python train.py --n_layer=12 --d_model=96 --n_head=3 --n_kv_head=3 --head_dim=32 --d_mlp=384 --vocab_size=8192 --activation="tanh_gelu" --norm="layernorm" --norm_place="pre" --norm_eps=1e-06 --positions="learned" --qk_norm=false --attn_scale=0.177 --bias="all" --tie_embeddings=true --parallel_block=false --init="normal" --init_std_qkv=0.051 --init_std_o=0.0 --init_std_up=0.051 --init_std_down=0.0 --optimizer="muon_variant" --lr=0.00456 --lr_mult_down=1.5 --beta1=0.95 --lr_head=0.0114 --grad_clip=0.5 --warmup_steps=200 --schedule="wsd" --decay_fraction=0.54 --decay_shape="linear" --final_lr_fraction=0.0 --batch_tokens=32768 --seq_len=1024 --doc_mask=true --train_tokens=150400000 --steps=4590 --dataset="wikipedia_en"
Each number is 500 + 50 x the weight over its row's rms, rounded and kept within 0 to 999. Layers, rows and columns count from 0. Numbers have three digits each. The size before them is the row's rms in percent of the matrix's.

# v: layer 2 attention value, 96x96, rms 0.178, rows 0-36, columns 0-95
# o: layer 2 attention output (transposed), 96x96, rms 0.13, rows 0-36, columns 0-95
# q: layer 2 attention query, 96x96, rms 0.136, rows 32-63, columns 0-95
# k: layer 2 attention key, 96x96, rms 0.127, rows 32-63, columns 0-95
v0 170:461535525531413522470472498479485463597508622533484515510521508477503415453520482543517526474446550561440557494556554599464490435576514552458560511500394464596570499434569451494489544519472535492516470542474412537514487643520391383482456470547477487483531518451508496543561531425459477432
o0 224:563455481549518543527556487521539512423519410527546545496419476507537514561468564533586434563406549499468566520508527499417493521389608502529552542540479457466554500520560475464408524396582462512511466488536513490500483475521472548519494446423473341510448419517516525468405464565516524558
v1 113:502530523546488488479536420559463528580523439490422555476578473492467433540551420501570434535475467438597526587455485461472466483618531467527577537418535446469614578481491515495537477560441499534474483425512466529556526484546434397504416502515523534510429467472533608464501515448544479586
o1 163:523448528467555501442539449500528528478485561474537623487447518444559494543440547563512435533428523579519547453575425472420525461411562499481458547476387543497497527470418487496477519539458502389458524578486504544421427550450503621482563556489530429614511464533501512447574486515491501477
v2 105:425453465510477446497610474439543499419514544416563500473478483562446442474425529533554463413442514509508519505498466492497552552429512398539478474441453516529527514564485481440593673430435487603534494517505493455557512476513407559504475539539502528439431596521513557565522480457526496479
o2 110:566543543505470475444549542482460520565458539535554456433481617544552583465518540486351463559531543568528441537564505460508444510453509519515493476531458517477561509459452513573465466531494522502509577435411435582540420503467523435490518432431500424564463399486514413524477531506435536603
v3 123:447456547468430568484522502493486532561461527540423448517448422389530513594515438499452448448514447534397507472465459605516425506491553528520421462472434487472471557471550554574508627454543467452478451489516543559599559550427455458493498440549543476544498561514532463618453471522496527477
o3 132:449457545544539554494481509436562422433494465613590498488418472583578496527506518482460499545448520447577502535497572410522537547546572450432491441482610503580520528448453483448464467519482533523526458448551450429469491507544532490549464500570507513423402473519453543468374497520582560447
v4 110:461443462433537496523561430450537509537471507526402488495490513506511565514488529452558467440500479415440588436529496534581482505459518466475454486499458427546525580520534548624406533439548433512495514553492526590595563562431472418495553470571474521561437439579462481570483447546519400467
o4 133:419492571523382492528518496531477476499524466497579513484447562445586520588531529617417475524468495483566487484556582421469493580519489483449471463448554635490461461440445454484454492603488571504532491442586499484507406465518465519493459500506516484458504383493469496463487545572551595468
v5 123:450481575522522592519438515545491522445487510506515450523597480361551574488515509525501571483501479466448485443501474542515452418559486500520474560543588504506596489435490465608444444564550477463381438531502469559550519551418496472500521502521509486496565542507583539510371493560546392498
o5 165:446481493518512549514453596470545518521519421522474528582504373614487425594495479466474456515449502496495525565517516473609547576506474429502484437507548481469429466485540413412486543416557460428615516456613470514472567489483494533518407471536461537462534467451484508506594511504558500468
v6 122:555490461537476496513541481443496541526431409426534477517506476548494465569462505548526507542509459462539560430432541351510527550424585494607515497480566446448526450560477493462520488542469433539541543507519522476613546419513459547467571490597533478531412544513407509529551442441437594468
o6 160:441411526512494449507557500451485512522489623526528496474510667492482480469466488510416483442498459491472393582516516463476521515539486537349435532536497519511494472424437540464555525625543484528482514493482557544463384537471530482503491520480558497547585405499537443500512596544522468543
v7 128:601508506487444530489511444478444482436530574527491540506572517507508507488517425541514551523478445474537521515560533486544520413494593482466387468509448477495436414551485551524433644500470438525443507584480478466386517506508469524647463601485457418477496568518555394505499467527492472482
o7 175:453497496509473430518577533527536529498497456537483338468518569475507576427463577528470515552449437576535569460499578575416510487441486568476480580482433507407509485484516439517484480389511486490511479371462485467594465516537486515453491513532506600588466410563503528482554552540504536502
v8 102:527506417558433601526553442531543502515518511506501489494539470532560554541449501469534445516509546459447448452509469419498534544554517487489515460539424324568490505454470510487460445560453473493592496482521546557434451622423534400467477446502527528556415566527447518517476449423583556538
o8 111:500413581494464485453514496420451501461469531530459575529418465422519484444520528629532508531440507534545559574481556532437452516416472530423522507432514646456521457522487506535511495556565520506471592533577469456533479418514466534449511530478516428501565336468513540472528536561493479509
v9 113:500471441494499410431520527506502540481481535525478538512457451484521483571530380496510498522425449579492501496534561466476629554538440489600433477481493438448541414614432549396616489514484489465595533501457501511456504429541490547461482447427543539470451506487510556619541511477536571497
o9 134:572568497404510527497532480495373428451417554529595527404451483539516442472474537520524462549523549532528481544442407573532434402523595542440549564530440558547462493472432507530488520541511455541470517464427461465500516556449500458453583545533595433544492553493502487477496526529469408565
v10 137:510434521402553523460396525500378443583489476517500553489503558596418595436582497489475474511518493492512587523539519532572488408553454387438609554483514487467572541475545522457427570423492491506477499533548521427538468498555486424587450521516458490523530493539522526444468499525456441507
o10 180:471537489531575509564562366601553563557543433390441513476504550381465498545464534446501457454513571544523483434520471457523464600506480605578479482516458487488518446507550438569496445505531480468505526505517561508516512515489437511505442506421459501424525580543475429535510447497599540405
v11 103:439534498555484423523578452564498520481433384454482512547623463432578579584599522464516502520496509446455492546539504484500497439461544532519438464555561462503605546538429502583479394527476457509430477438494479579465495441480503433452539514544530542511511473493458513471469430462635488524
o11 109:512481553485470498506418497418543490481476576622522601452503479527422384549445455464523516501474452488526485467493371514526505443588473458398533496462551525497462451471410465466553533464528481430592606494525502484509549579501527532472519476490546619555558520527465450474561554465554441538
v12 123:467497545425526503499466447524458516534536490602466539429547645488488532522518462487503499547543426597485574516579460510551511481588480480431508481517514561511555511566541552521420521481556480478410544559464445586369486351530456523422457502483498460469537496526599551496457544513504458509
o12 139:525623412470474425590505467581490507491482425414509542519529459502543537538465538524491496553484516531531516423528548553447527486468572491538478595470401480469370542479488373518454555547443496508454396512451517443548525561516453520473489528545481570546408503493483537465563400565511530520
v13 141:531596496529492483486525503448531478439544501396550469485542494531479315370503502592494604452482545487606495493531484468468518479458557470515567574476443541498460491486499484369482472491533559510624537427476495490515488496532458610491489500464527460498497563596471459521523520524533535469
o13 168:533521478553455485512514522512488584522460576482465441542479525519467618421532539506538455478549500510420454579491579560452518448470455519576471418536465574491548538454524612517489513470462508461429424502497471564490539482456584506544510475490517453534496415493572537510522471421321384523
v14 112:499458432482583510524369519483528511534530530500418439470364589539508402409449475531459561540526456492494513502547555520491480522504450496460636438507461487504468503551500496508444596465470477396464488556584518409631553528512527463462526495488501569494533543524530547551510587473493493485
o14 130:472493444473530513501567521577477525512513397432489503488531498497466533517506487449521458510481588543470484472483495432488454562526530522564495565533512402543599479521614509480534493499612520609517509506402575522424353464453579445503519469434403412462482512440502479529482464577522586486
v15 136:543435531545495475454494447552471503492501386507568481492669460535540600429469519520484392509522558466548522523405368388543510502600559484447504465507561484466472514527557537562411542541552488462489528536487482458482470506485533485460522543467495516539579542482492574468468440519523409465
o15 172:469500553457526510559499487461538553532562530494400555520510548436500427565489522513445533509454404530457475529587515474399527525449420551553392491527487576483487538416428444468501537522426475501493639569500521543471539569565470583561439457464492553508492372478483455483553425530508502535
v16 108:466528481524473376395484456540493521534499434511564534517525437372497485465573424504432482504415425577545520551410447510490593491516618497539450474490627506428588556539541507578522547477510519489514434476479456564496518434495425513505566438485526453508480429501540508461567478512523516512
o16 118:483551532388550498601517544447536458506501600507529540469533601525541462583471535497547459514524436433502451485516493531470502392541530473453477533556433610568415544398394495406496529503490416465463544495454455504480575578496466536549529487545579542532442468480438507473474487467459460563
v17 129:484508418491530515559470514534494498500543573507517457481538544462504522499561479513465575479508495639519511546562480556557537451567429493342547571540513500567579527407509447532381430454496502470504438530565473535425445570483507413497491429419509517537477472550551473429412503502572454488
o17 155:507555491453476438537465520555530503470494381433437519519549488473457462542491506510641483538493511451462618462479586530502428492459515491576538506420429582463468463545597461506509515493594502453520560536606476470551577426477441529462551503474421480434512428406527484518523477514454569558
v18 119:593493546439551554500407471544506488481501497556423489511562488419460466462516519379495540554643482480495442514526515470521451486500489591412532639536471555505598514484390481472427524548517529494580515431493508490445461520522451453635462567502518499462514455466503510433462496473486500552
o18 142:518496471558510487536464489472558549571480459430483532584501491586471521507485540558513518497433537475513513395407451603449557446418492519485515459424552474517530552542573493538529431474494553382426337517552488478456517456490472568459480528532474486503524613505521519500567512414579526425
v19 116:505559462564526451496534418465475523414489559472446547546421580610478473570467518462534485498493546449489448476486430394531444515437380535517481511565500499524381546518539469472493488524460503492597613561511488466494463553542518538562507513529396487417503570404494529429560478478515441465
o19 136:567482499574383520480475475483512503468542465459513482424541517524522477397542478535441576516556486594468457431540443535481499559543451476536529451465524437473636485603450535532510469487472455504406562527493553527488389451601452457504538498420544476496541435519538427543489479531460599582
v20 131:558604501554543445533417494434456444572515555613516508510450475483464422414487474564517521466410614481540493471556480484518528479444521543528492487529471505511494507588504536342516468501479532440515529510506440462434494578535552479554446475563457510392419459562489432496571528512459577487
o20 151:565515510526474469544647488663450474491484553445467488464445441467531581469504545472603521450561447493467450486514554538407454469545507524490587513529511529492471465473558531509445516420532474583418445475450521487539483400504468463509547499413555452489528486600420566492503554519490426515
v21 119:596479476485567489590491584555540504447522400469527434469523343502475507467504533501498496477473516449563482449500471509461514548421465458525528538534599638466548470522444470467569420545549490532553487438507526429492509501525591549619528532406431610446497503513471525503504477483476497527
o21 117:517505511459574493440459530488432504565491569449465536515584571535497445530506519437453522490533502483400429519487398476559487483502410570508538413450492480498486547458562536517582483519405562424518627540559496563448540459455410545501487490493532426423565556479547424461599551459549500498
v22 136:425608571542443489515498555519396515471487583462490504519482502429517481484473422472504579539439496550450531461478561573426587534548570482469542511511487505570589405512524438455467474473396470504415491438531432501543595542459546520523497457502516476559523514449514519648461456536548514431
o22 165:531450443523541568467491549449538383528478493615536522518443412559510431527460565499545433405495527532519530509539573440579433492570518420513401437533458477429531447432549504489520528472604411502513472449489467510466597526486615455476495498473507466507521543578479531424503531529515468567
v23 122:459555508534489402522575434436491501480534571479470523504442583589466504505459441441568520459403635413534483511480422463486474541526456552469461441536382472423396556543493505408554484539509525480538552514454498499557454541512522483527543473505414492495492492501486544512585572529611522451
o23 153:578530509565395540481525428587445480525523500475529563447441480446585528450544546591461532531535463614494500471584499555478478488464462468545497487504510539506585461500389549524457496481420496509445541505416530515492417472589536491466531488476558428522491427529478503469492395560373499589
v24 119:487522508483561528574513540438499473488550433614537522445542492539570494436421548533509479452549552416554516528503534584549489493506506463577470427434518454532476484530497511442609381420453522512420508599501556487423564545475524429422458507481534508457475420567388479466543503512440507562
o24 161:515500545468523495422545502664427480541499563525495464501456381411464578524536411471552515429495455469483503504515477412518474516477519491476612585548536509478399479489501498557457536484457519594584477496492474497576497487435525476469533501498464563474535603513413525551478602488494431434
v25 121:440497552539581441436473512512489503505423419524520491510565459461537513520457539462521574522500505541459448431560432451478545506424464601550432414541520450531406528613473496595371464536487504429552507531481526452475448521463547500517630444546507541495502539444546517398518432498532548509
o25 146:497566460473348426603468505468491518511468543524431485498515488582477400485499475567537547472547398469512495525414469549491473471655452521431487514506612537486494479510521425428572521556611465602509526469531544445478499448595468464476485492488515547528476469486516465554463469519518480544
v26 120:556524432458493561562516495458527538582539521485397536494461475576561529555498488599514556482543481492451525502499506585505391496504444499520552541466521543500540541387568486506456397543537499508532533473498477522578560606528458411387510492519441519536467417541445468528462584485378496439
o26 144:443402519558490491470442457552461512404570435499604533529483535428525440582538496495548476497451570446459492537574536386533577589458541446503558472484507426538453482524520531493497524532430588478516450557596585525482425474454475564514478528496498404495572446451535496471463448533573517434
v27 117:438456504531420446501551485515406527491566477567515527499554513466469572515539498386460403521393549534478518560497440508388504504570503506445524357594478561498617490495514496512529548535443507515466530561491480520397423533495511449497428556492519516456573542482479602511528532424498487481
o27 140:600490518514629538575488479463493451547520494555483628498509472496560433523435527467492556535474553524484448440537463528530446497428495508490522554481470419481528521461485434541506537414487481495496618458365533469519595514560439500455450448433497490524496496525431424441523426539604506586
v28 146:472432511463492451441554502512526495535462394454528409531543510469487510432496515572463387526398486454549536494436467469462486509518539416511470494478547544458495499614469531552482662517475493515478546512489517486611550404504509604454517456454545553526541609473587502549510491516504411472
o28 187:427535520459541508532489527444513517483475584525468523437564590563518488544482527398378498515523464561518414549502465393449466465533479580542394486492460496511536592407471499447545504536510492546543582454468467563384464595485535484592503466474517511579408444513488438524506530543513551486
v29 103:543469392480490511567532468519549494427496482465490465546532536544632517505511482508496610441570512512489464534536597430503559415551442503510423586468445438463588526460400477419558480520412503523529496501575542505551488568489395460422538551503463498410525476524445474508507478441562449526
o29 114:494484532508440502481497517461478573533464469490559462488491597506367495516543467494492456572413545504494563541475446588535492494355519530434611554504522538530490419558485527574489501424579512413574498493481453549536431521431552517439531473501484466502569433418535447548562592480431478510
v30 128:528451527565494398499534473504507517531447406445545472494537507571529484509487464476508491505492542446458505404506482487503471508445485554636441440432472475358497537528485561462565475579577479570587534492440501442590465443491478553495599459524395479482482536475430489560590498463537589469
o30 145:501519512536442583554502428473491519520518584511551545448458558508467474507542528468416526490512498522491362611502413491513547497521493547395542451630588489589517450461377543456544499524466511474496551472465560541490445570554485463526427452514605459480502433522516466494437455523504414500
v31 138:474493532555517546466477432541551469536473624519502537476537493509503371486455543490575494566535528484469493477529525418411592463543491533550580464446409473522464526544433473403477478590517524481508497435435460499516426487499474651395425522462563512493551540466560470545476580531540479473
o31 173:543549406505463477498549507355444536451454472477503539589400433484523608437508515568460469492471573553531488584503482578441522482507525525502429504547526508498496520529537504516425516467547495504491416523419508543481510523484603471528459494513459421590480536519541631447546439456446391530
q32 099:584526465459489553470501451482460448472500459465454573544554533553493408428519453453663525533444531630469487483462372563438551480552482495464565529470497493519530487499499493472524522674532418485453499537472480495413466504518546488499517479462520496429552558486512495477471500483547484621
k32 095:519469498458592497567561512518451496506496398452505384523478439511511439541498507423546505531485534526475498537453424563474468549508430584496490611535508460502506519560368476496537452658523496531471521579409500518414460500521591545430547485466485560507601447422523506483519505501501535549
q33 103:483494513600481475532458556533512592482500527508498372535565470535489587580523515458361504448593476457546494533503559435561476485535518492491520441544574460485519486436566478479518474344423578491601447408568498447509524507483493482536494452539492465463522534540542478512519561522513477392
k33 093:437414508465437529505509473494529520520513548520455565479576469531518494522521498575400525491545511457503530499521585444513515495505465487493572428499460459519539466453615544512504488274478548480554458376513519514552504523491469492492409485524528403575403491513517548602519535499443470502
q34 088:467476528554478462539477548491517570467481508533536389475461494507560613589513573544344508443516492490610498509503628486480501546506526456526457515507508515479504538422508511520516450332453604559555401486505488480540516539484479493481489458554542448543399466493537515540517506545454451473
k34 102:379465450486486531498524505517526465532445561500441667552473509526503536456561493559427495546536485465525525503553567446512546456493542429486506416500482522462504452419616561507480530335472513510529457449597424485534531518474467467538467559483494454480408497565452536576488482560534502440
q35 101:456490522541475492513448570547545555496497501508517395554534458512478538546532562459336499467585424427508455466505600480562454468450526460543544455513570450472490497419525480470516477356402561489570474430530477492582491514506459511498485434489478483491522543518508524497526504540488553334
k35 093:420483489508477449531458466496543533580500499478490615491528513512484461527528518631437521488518474463514484518509564422517415507475463448519517423516470477512465510459578519525453517302474544464553524408514516456509569498520415474508424534539502352524416493543508523566567553522435484550
q36 089:523521526452519511498498436464415473498513512449459580469490542494529449438528428555644504512416547587462514469468414493444539506533483499516467552480457556485552503584470504543499478661599448494425499631472491554467456495546586484406469523481554493520452477443494532499502501480501486624
k36 091:513531464514548521499525554533434410449466417482566409547549513515456520503555508381606519555429503540508479484515465579483526517517484573455491552498506505487498474460434490490503470664480493539424478601459521491431479478482518523510600457488423628433601490498488508459457442518596490510
q37 098:408464565578470542498528545519536515495460494512468479503490448413481546589489561507345485442598487393528476489522563468592458517511522473532492451529509496532461486454542517482493533334430599547561461384564480433547487490489472475521508477513483463507525542604501507510499527514464501402
k37 096:499491468445417497475463507510529592508479541601425603499553456491491505491499530598408530488561507490532573484505545441501483459484499438548518381478489480549472470484564541499495557301458499477587513427525513495596531547514479479495479496503526372603427494525500479530527566509475500477
q38 063:438529438501525497537488450490562499526466449436508458421448574475580562441537492569543486531456425531512595472578568540415576514486534512573450567573503554480452516463465487533451490597495459454513427461501490517566521498481393540440537562524570471579424380460437517527477508547433550548
k38 071:588455533550549555500522621496509448490512489494531410544435468511418531509559499468635479527492478444515493436506495504492438509507532502482424488451553542480514489494600546508424615582531459516439532547572478485519521467431510528624479535477478590380538509467464501441491437421561515565
q39 107:408490538551481493575474575531547546483513536512491421528500516499498594579497549468297505465561474419550532485532559439538476490484460498519484442514529492511461464419524520521539439341432595506550451405538501448542489481513495512496481416495569475523463506528538509547548553502471497416
k39 094:438505498513419470524460487514510527519434603565440630530544478477472491505558505556424463481550464469516565481512618447516539497479536459508500448497508472497484446491618497495525511292437530505569527473539508511538553481541467512541458518482530390506367534552489507566499491507472471433
q40 107:556509475413547503463494433430428447509508491465485551479466548492482454425441437556656528561434518573487519535459437539432557516468473499502499527465457539469476509572442519499510514663593426488423507610462515522452490492478489541448517558486537520461514452461465526499499491422514491637
k40 096:551564515517536512489539546482440428483501457444553391512456501480510515491521480423555477516469498562431457475487435557488533488525502552415448616474499500550499481570394459518571471648563480509398506611474518480471479508494545506532562436516507619420585501446516483413470451497543531544
q41 112:601525485443513473480493443476462461507532476475500604483509539498499401428478434520673508545446552586450450530469413572449525491472465499468545518451480497522525529543457489491522527674566420515453540628442508529456499532512520517510507515473498542485556533475513481479516454434530463608
k41 104:587493479504597489500529522465457458507514402464548429483467514512492475484506447421596529502456507562492494507475437560466522518500479555488506576510495498492498526522333466524496437670556447534437546559414555471467492482502510493450535461521489623478653478433516499505475469511476521564
q42 100:422459516543474486530508568547549569469448504564523383513505461549490550574550564460330486455523445420513495504512610460571471499496564495534489495528525456507499501480524500538472449313423566500579491416510476489553509510514491482519470449510470468517505509489518494549492503576497517365
k42 096:419494533503488524505467461477544531551453554508471626504491522494473495500492542584407496479529481451515486523514547390519437517497519426535547389519496541472507511442650564509478570363468554510537467433555526542579502510505456473461466539516474385491351473573470532520503536545467493504
q43 113:413473503555450480561523551544543558450476514487500366511520530487521622581521536506326477458554479430559525495519625476529518470499527513539432480527494494549502509439534499519485469353437581503577472421518500467557483496515447495502483484522522446534479481507485494524522570550447492384
k43 111:450494539530461529483487542510550516506478571532437540515490482506483486515519528543456478467550488430501536484523588410586508450523551429536500377486534538490488476440640590494459532309440571507542459454610497515567510522493433481536413506547497420524391510547467522513488506486505493453
q44 079:437512520560424487551506507524516564490482542493526438519585439539489556599537514470353510442623496424468449515476520457584436489505505493520496424505514516548495491430550550461499496335469592564526514444529472488536472476536488456482466459503497438542531515538498495488479549541518443338
k44 095:422481502498428477488500511496526506471484558550435646531516489488516460455479527592432503529507472499552562494514546460482484477529529461544515408521499471495462503405588499499475509354415551469550534411549485510562514504500470493518423510499467316590384534537497520564528541474481474459
q45 127:566494472457527506493517447493449437542512445497505585475461553461527444407485479561651516523376518617477521489482469547436557519482503476466506588452414516493492509544454497494506524657550434505429489599454502529488509532479546536479492555492508547504520461455513524484479425457497536652
k45 115:541501472509599513489493482437474433502470442418563488476434519456533515484511481450645498557489511535463468457457422609508494498513476515482465581503482556469523521552367496513506524652542428532418520602494496483489508503517555526551598523458476627429582487485484479472476440504543491532
q46 100:396508524555487503513497560527531526486480525529479377542494512489476591567498567529330498444567474395541506521537621440547491520469528504541499455528578495485464510428513507516534491356444611522582444438548505447608495466509467509500491519511519456492505484531497491548497548498469491412
k46 091:429484520503463488467489488518503569527481568546473582479515465486495512508524520579422470506573465482500517454535555413558513481470518445504539428452458494521531495481636565530531518254496515466545468460551521517557556528488403456566463466494506379513433541572490472548509531506462488489
q47 106:561497456474497490495560451471500452508520487489501616491482534504487425443463431492670494559415536621468547485482423524455514534499489529444458549459427511514515525590460490481501549675570409478426553582453505546456515526491521555478525512477493484516499512468487497453466474454493492623
k47 093:582503502516538527520519503539444479486518440454536394498427508497495485477488492412598502503521519576476442526432399584467475476503508528490529584471545553458511487571400482488511502703521463491441469576460504500485460487486563526507545528526501619426522470408505536457464407473546564506
q48 067:586493486482515559462488476496438445472525438472429581559498585490497479399521502447666523577441490534445511525489391517458569498602516515463518518483507507486517477535545493516467527618447411535457490529500536511404436540508521500486540450494502620447563497488483537445505467517513466630
k48 086:547551525467557469528557529553461496487515441472510308480489486530560542544465504399530508498459543503478465496444482596520515548487426651476475551555547455445471544573433486556494429656534506478437489526458512506485458462488562513455497451491527588459523452470581498440486524496518495546
q49 109:541518463427534527479522415456477451500523461482520585497480507484484421418485442535665493583397533623447525484500419553444491518468487522466484567452449507519517518564427481517477542669542394481433501574433489540503495529508550539489504536475523516518528506460477519467505479453510523603
k49 094:578526499497579502481519529510473461491508391455556394498436548452469534521515505436615514518512488522503446514416427536458447507521477508476489585458489493484459488531375497485507482699546488514423527590470513518445514488497536519522579503499493585400576516446542510453456429485534512565
q50 095:546535443462503489477490461474459435510534500512501595491505508477491365424471469491667516503462488576514484470461422530462535519482529484447523537495460487478528453562443496471469539704596406496430554568444521543464491484494529509453488584488462570489486534474470491492485444441481513597
k50 093:556528502508536497505544506508470511504520395451625382508515508510488513526524508432610528478460489549491420513486399552460474494489468605479489585479492477543547518507385440503472491678518463558479473590455480468413469536503508513472549509474474616474612497427481517465487500529500503515
q51 107:537540471447520455462469415421476459480531465459486565483498557493518449427469481551677540538429516573493544504503471567407543510484472484478463553455469518517513502536458520529473533677598407503414507602463485570456497521488470548430519558474511551505495467468492509474503481454483503610
k51 092:553527480518610538487525576543484471489533435430573390545505521503457505510528483410595454526446508488484430488513433592522512516524479569460489599479503501472500484547413486483513462651540479529441509584492531496468502503495552487513558541477489628443611458448517451433401452507529513551
q52 093:558513454462518499524521439512480428507547457452458574517495559452508415446499466509647511534438535577533464536441412574447558505539476488469517534420401496497513523529499474528511526655561427502425496557463510525433474511473567538484490560436484518466541532477515493511486452411490467658
k52 092:598538480515532481429524562498486471421493433479537374481480479507494535535496552358544499482489546564407543504477467559518556514490508569450501587539539477531482491548337487482498454665490488537443530546452508523489461517517546512464588487489540598491551501410503509466489502507562554496
q53 099:483493528523490556485466576538501542488479528536500436513510394529461555584516574439352498492609490410483454493514487462596463478501504482529523397550567479486504488479538516482511515338421589523523526420552523452513496452490516459554472446527524507482456574533497450468508585524523463376
k53 098:428485553472388446483491469515559559504509582577452610453565477477515483504464505597412525469478495493548540556509551457487506516441518494576530456479475461529533529485603469498493502316478550459571500390497520502477476515524451489425465461498502370585451484510511525560573513490442498482
q54 098:550517461450514499474529440483451473495553489495496622513502539531491402428478457500681521508408555609452509491491389495463502483528478509431532548461445493525504472519467519484503506667569415495415554559472466518427456523502537505533496527463491564461578519487478533513498450488541496598
k54 095:580510512529593511513524529495453509454492466434555377533461510507517518555483482369565498526478505514476476508433443587537534507552490573499493581506540481463468554521360436468527471704490454511430500588415532544466473516550523517450533519450490572464545478463561500466474502497536504510
q55 101:561523469448496481478544442470519441497500469475488556482480547473512413422500459549623491587416513564479499540535454576402560495460464498478459550460463537501505568540449494489452542664610404470412527619459470554496496563525469506436523546499525500546472452448447533492490467462514514578
k55 093:516506531531579514495518605499476485474524440453572370493421549532525469478494473405587447497477524529473457484484457527492495481511560504476456551578534560488450541479415541482488447687521462518447512569463479488439484463491515525557513540548490602404615525456493484434478454412535516532
q56 101:424516510533461487533486583531504544503488565565527421539523429544501541576504519467324507463552484439531453493524573427583422487501520521546502456517529496494520444478551527477496448319463597465566504403540467462566510502540484480523454496527480459501513486547486488527470506579485492369
k56 092:451476476532419472500471411476557527499548543513494597513562595502521470475510525575442520497592453508549539511561562453548462469502549430521495414503484514513500496429627498494562524349452530483585467427558481512516487497496461464507452507490439382558399532535499523549534571522439494405
q57 090:432491530566487429542452575523507583486478512516521381471529502569528592552526534492373472455539439436476493538496608479539495507472573484539530511566559479474493489422554490512537446346420542478574523460551475455571526521452456498517485464486490505525512475491503457524551504597525480354
k57 093:428460527472521509515494492470559485521534584518485673475536485505475471482497525613471477474493465444511490454534534430521476505518502444533504416501466512496509548423632522540506594330463542525553496430527511498576547525448467472510422534495482395542401503597495537555481522497506442511
q58 097:550498490444540507443554430466511431542524487479487589515445548445495401421470484548671518554443505571493472518498450538459528479514474529506523549469462484463513478536440460522478562674573389502453482591440504516491523525499516540500536573463471584464504492489501536526480439453470519619
k58 089:597540500518547501456503482530426471489520415460570353492510512508562505528504484396556517462482501545488458522462438541526482505434439562440458536501497490480483508566371476492492446668530449525461487551464517469384502488529536473463575452528523594452606494429520481431511516491510537549
q59 115:440485545545471502547453557504542576455467526525501407498506468509521588575511559499341468430605473393541521480524570424538472513521528514546481440523567515521500479434579500499496495360429587558577481369556494482512489486470470466521464468521490478528483499518536513497546569523498483403
k59 109:411468511497418509512505518524525552446506538563429556513588484532464520495505511539411496525512511404521495481525549433539541490485512483532520402488493445532528500474633522486458472289496552468551492421555503520573527509512462474480438489478538344555415523554527476521527540506475492431
q60 107:458479536575464451550482589572519548464499531532500426516518458552536581557537538436354489440557445438544475555500574474547456488557527478494530454540562464491522482442559488535553440318421564511589529409530511466533489521491484502542471438483489475504477528525522483518465517546476475374
k60 098:478476428496456482530452471509595517489530585536444635506559477539495478503525519513395470478520483472510527517524584465509510495489489461512556441537515476452496526484639521498477511327428540470595496395523466490551501475486478453461429516506510402573385470545503559581518517543516457445
q61 106:430467510532478538525496569559553545484493510534502389517535477481461578555517607467352451411550481418562507480527571481535485490522513483508477499546507505519498505424548526530481463332416585550565440383568500439542476463490496437562499440556500459502500497545528486531477519541461490426
k61 096:409502488481438507536473486476547541523480532536435579503525452490529485522487510537399503518533508414526571509534572434527492489545504431549542426501494499500450433498611526490478530301443530472598522438553448512525490557510438524489473563432501389575422485557456519538512564555480475429
q62 084:527482445462501497507530450454497511480552515484484564499473572530537436456482466522644498588421525603472519496504427506386571492543468546525444544470414539535519528574513553518421518665572420450443519580492504527434498498526471496451517498506569495534483483469467531487465504499491429636
k62 095:546523529549563515497567540537409445485490457471533347533455563518511490500529459360567503455499517498468452482488474559527504519501596555487468543501539529489463453468452508494519471691518501499410443561488476524438441490500580518508491539490509614422542488471483478425463450436563546481
q63 128:551530470436501496489548424478462422525515501477486589505512552472494416408492451542634497542417496568485491497457472573446536516471503492488476568455447534489505522541444491479498514680608405453426534619463493575505456528505516523420520556499499515520538476442459532468488446482512521598
k63 112:553462469518571498525519521459451456501519416440588440514411537482476449459504537458630515553471520586443467481497400565496436493533500513485461586534508584512498513495394516519479508662500475508447543608420490476468524488482506519555550547519479618438583514498471476463455459467545487553
v32 081:510475519370424562535465516388407413556486493498583456519448493493529484499461496539446500495512536506461458490466485626497514531451630463473477625579477480459502531529405492492548518518510536488490452527484594448509574522464460478491505474505542541589523443573511387573489445531489573497
o32 046:568453496526483491437512453594454557596483528551483577464452497490421545517513521507477515482504448573529553480448509489524431410436535490518481549492547455511520412490511537552472501368507566553560459473389454458555473494521584442455559503480460384587418562588452525543434537548478462520
v33 072:520485490528642520473475444540608551492449448491470552511522457471534526532462462430498539469594516494506469488503528421567497549542393531534418389455548537542511439520570509428517429523457461475466573485529490520492540463535537415584493508506512555358443617462483577495513504447456484488
o33 039:463507486508450549453454533441583479458525493558615464471405493532411502511526507491480417514405430499548639539487519413479518514534533533410496450516572454522529475584444491459544424558545473538542490562575456525487407596490532566534520491532500413458465521474532561481423518481581524447
v34 069:470532463491639515520585460578523475524529504485492477516511534576391467511447481460595497504441545548519506480550504442532471511511455528432573481519459459543528504543477523502520327554538515469535551516493453504465408496532471466466497447532520529408534476374523636385538499460552499506
o34 039:494557531515445540439426497569433534475480505522543517484488522515496505602533530533524441483600472424534562563414601458611468514526492423613444464519502521521445461463471499486432528555445584543525413498611419500474500502477524499521552495527489439455395500583521472494388536535449469460
v35 058:542461519509543494443482490490526589402430478441425423534508439567560579527437466453571493537473485473554560407496431431412529580536482543603505460549490490444489538571527472407457503516539530520563599505555420448477514418575517519545560466467402479538448516477537511491522497493573538547
o35 054:490493522539455506569517540372534544547489524515475594510554543519467457457538527562367536495458477577461387574489498520402535516478410556397440451472507520532537522430439505484566512559490472455417559540498531564479424510563481544535427532499540530451538367500511506492572446478509510510
v36 076:487506524505575526474518484500536543475557539532479492480586541448501513519427481471541500524551583504530471487510484386443541485609462564401487502515497483437499522565490429471544486596486518413462584475472490559438397453542512546581455469465451570459528558433554498336461568432571488495
o36 032:442546440449468420501495461633507496550489496397461425571510553587496554452486499475512515499482408504470530443431502565432538477490516521616428517527547488514484568500587493454490405451482520571594406525524500425440504446485458475500478522532503516583539595411520549575516480510556524531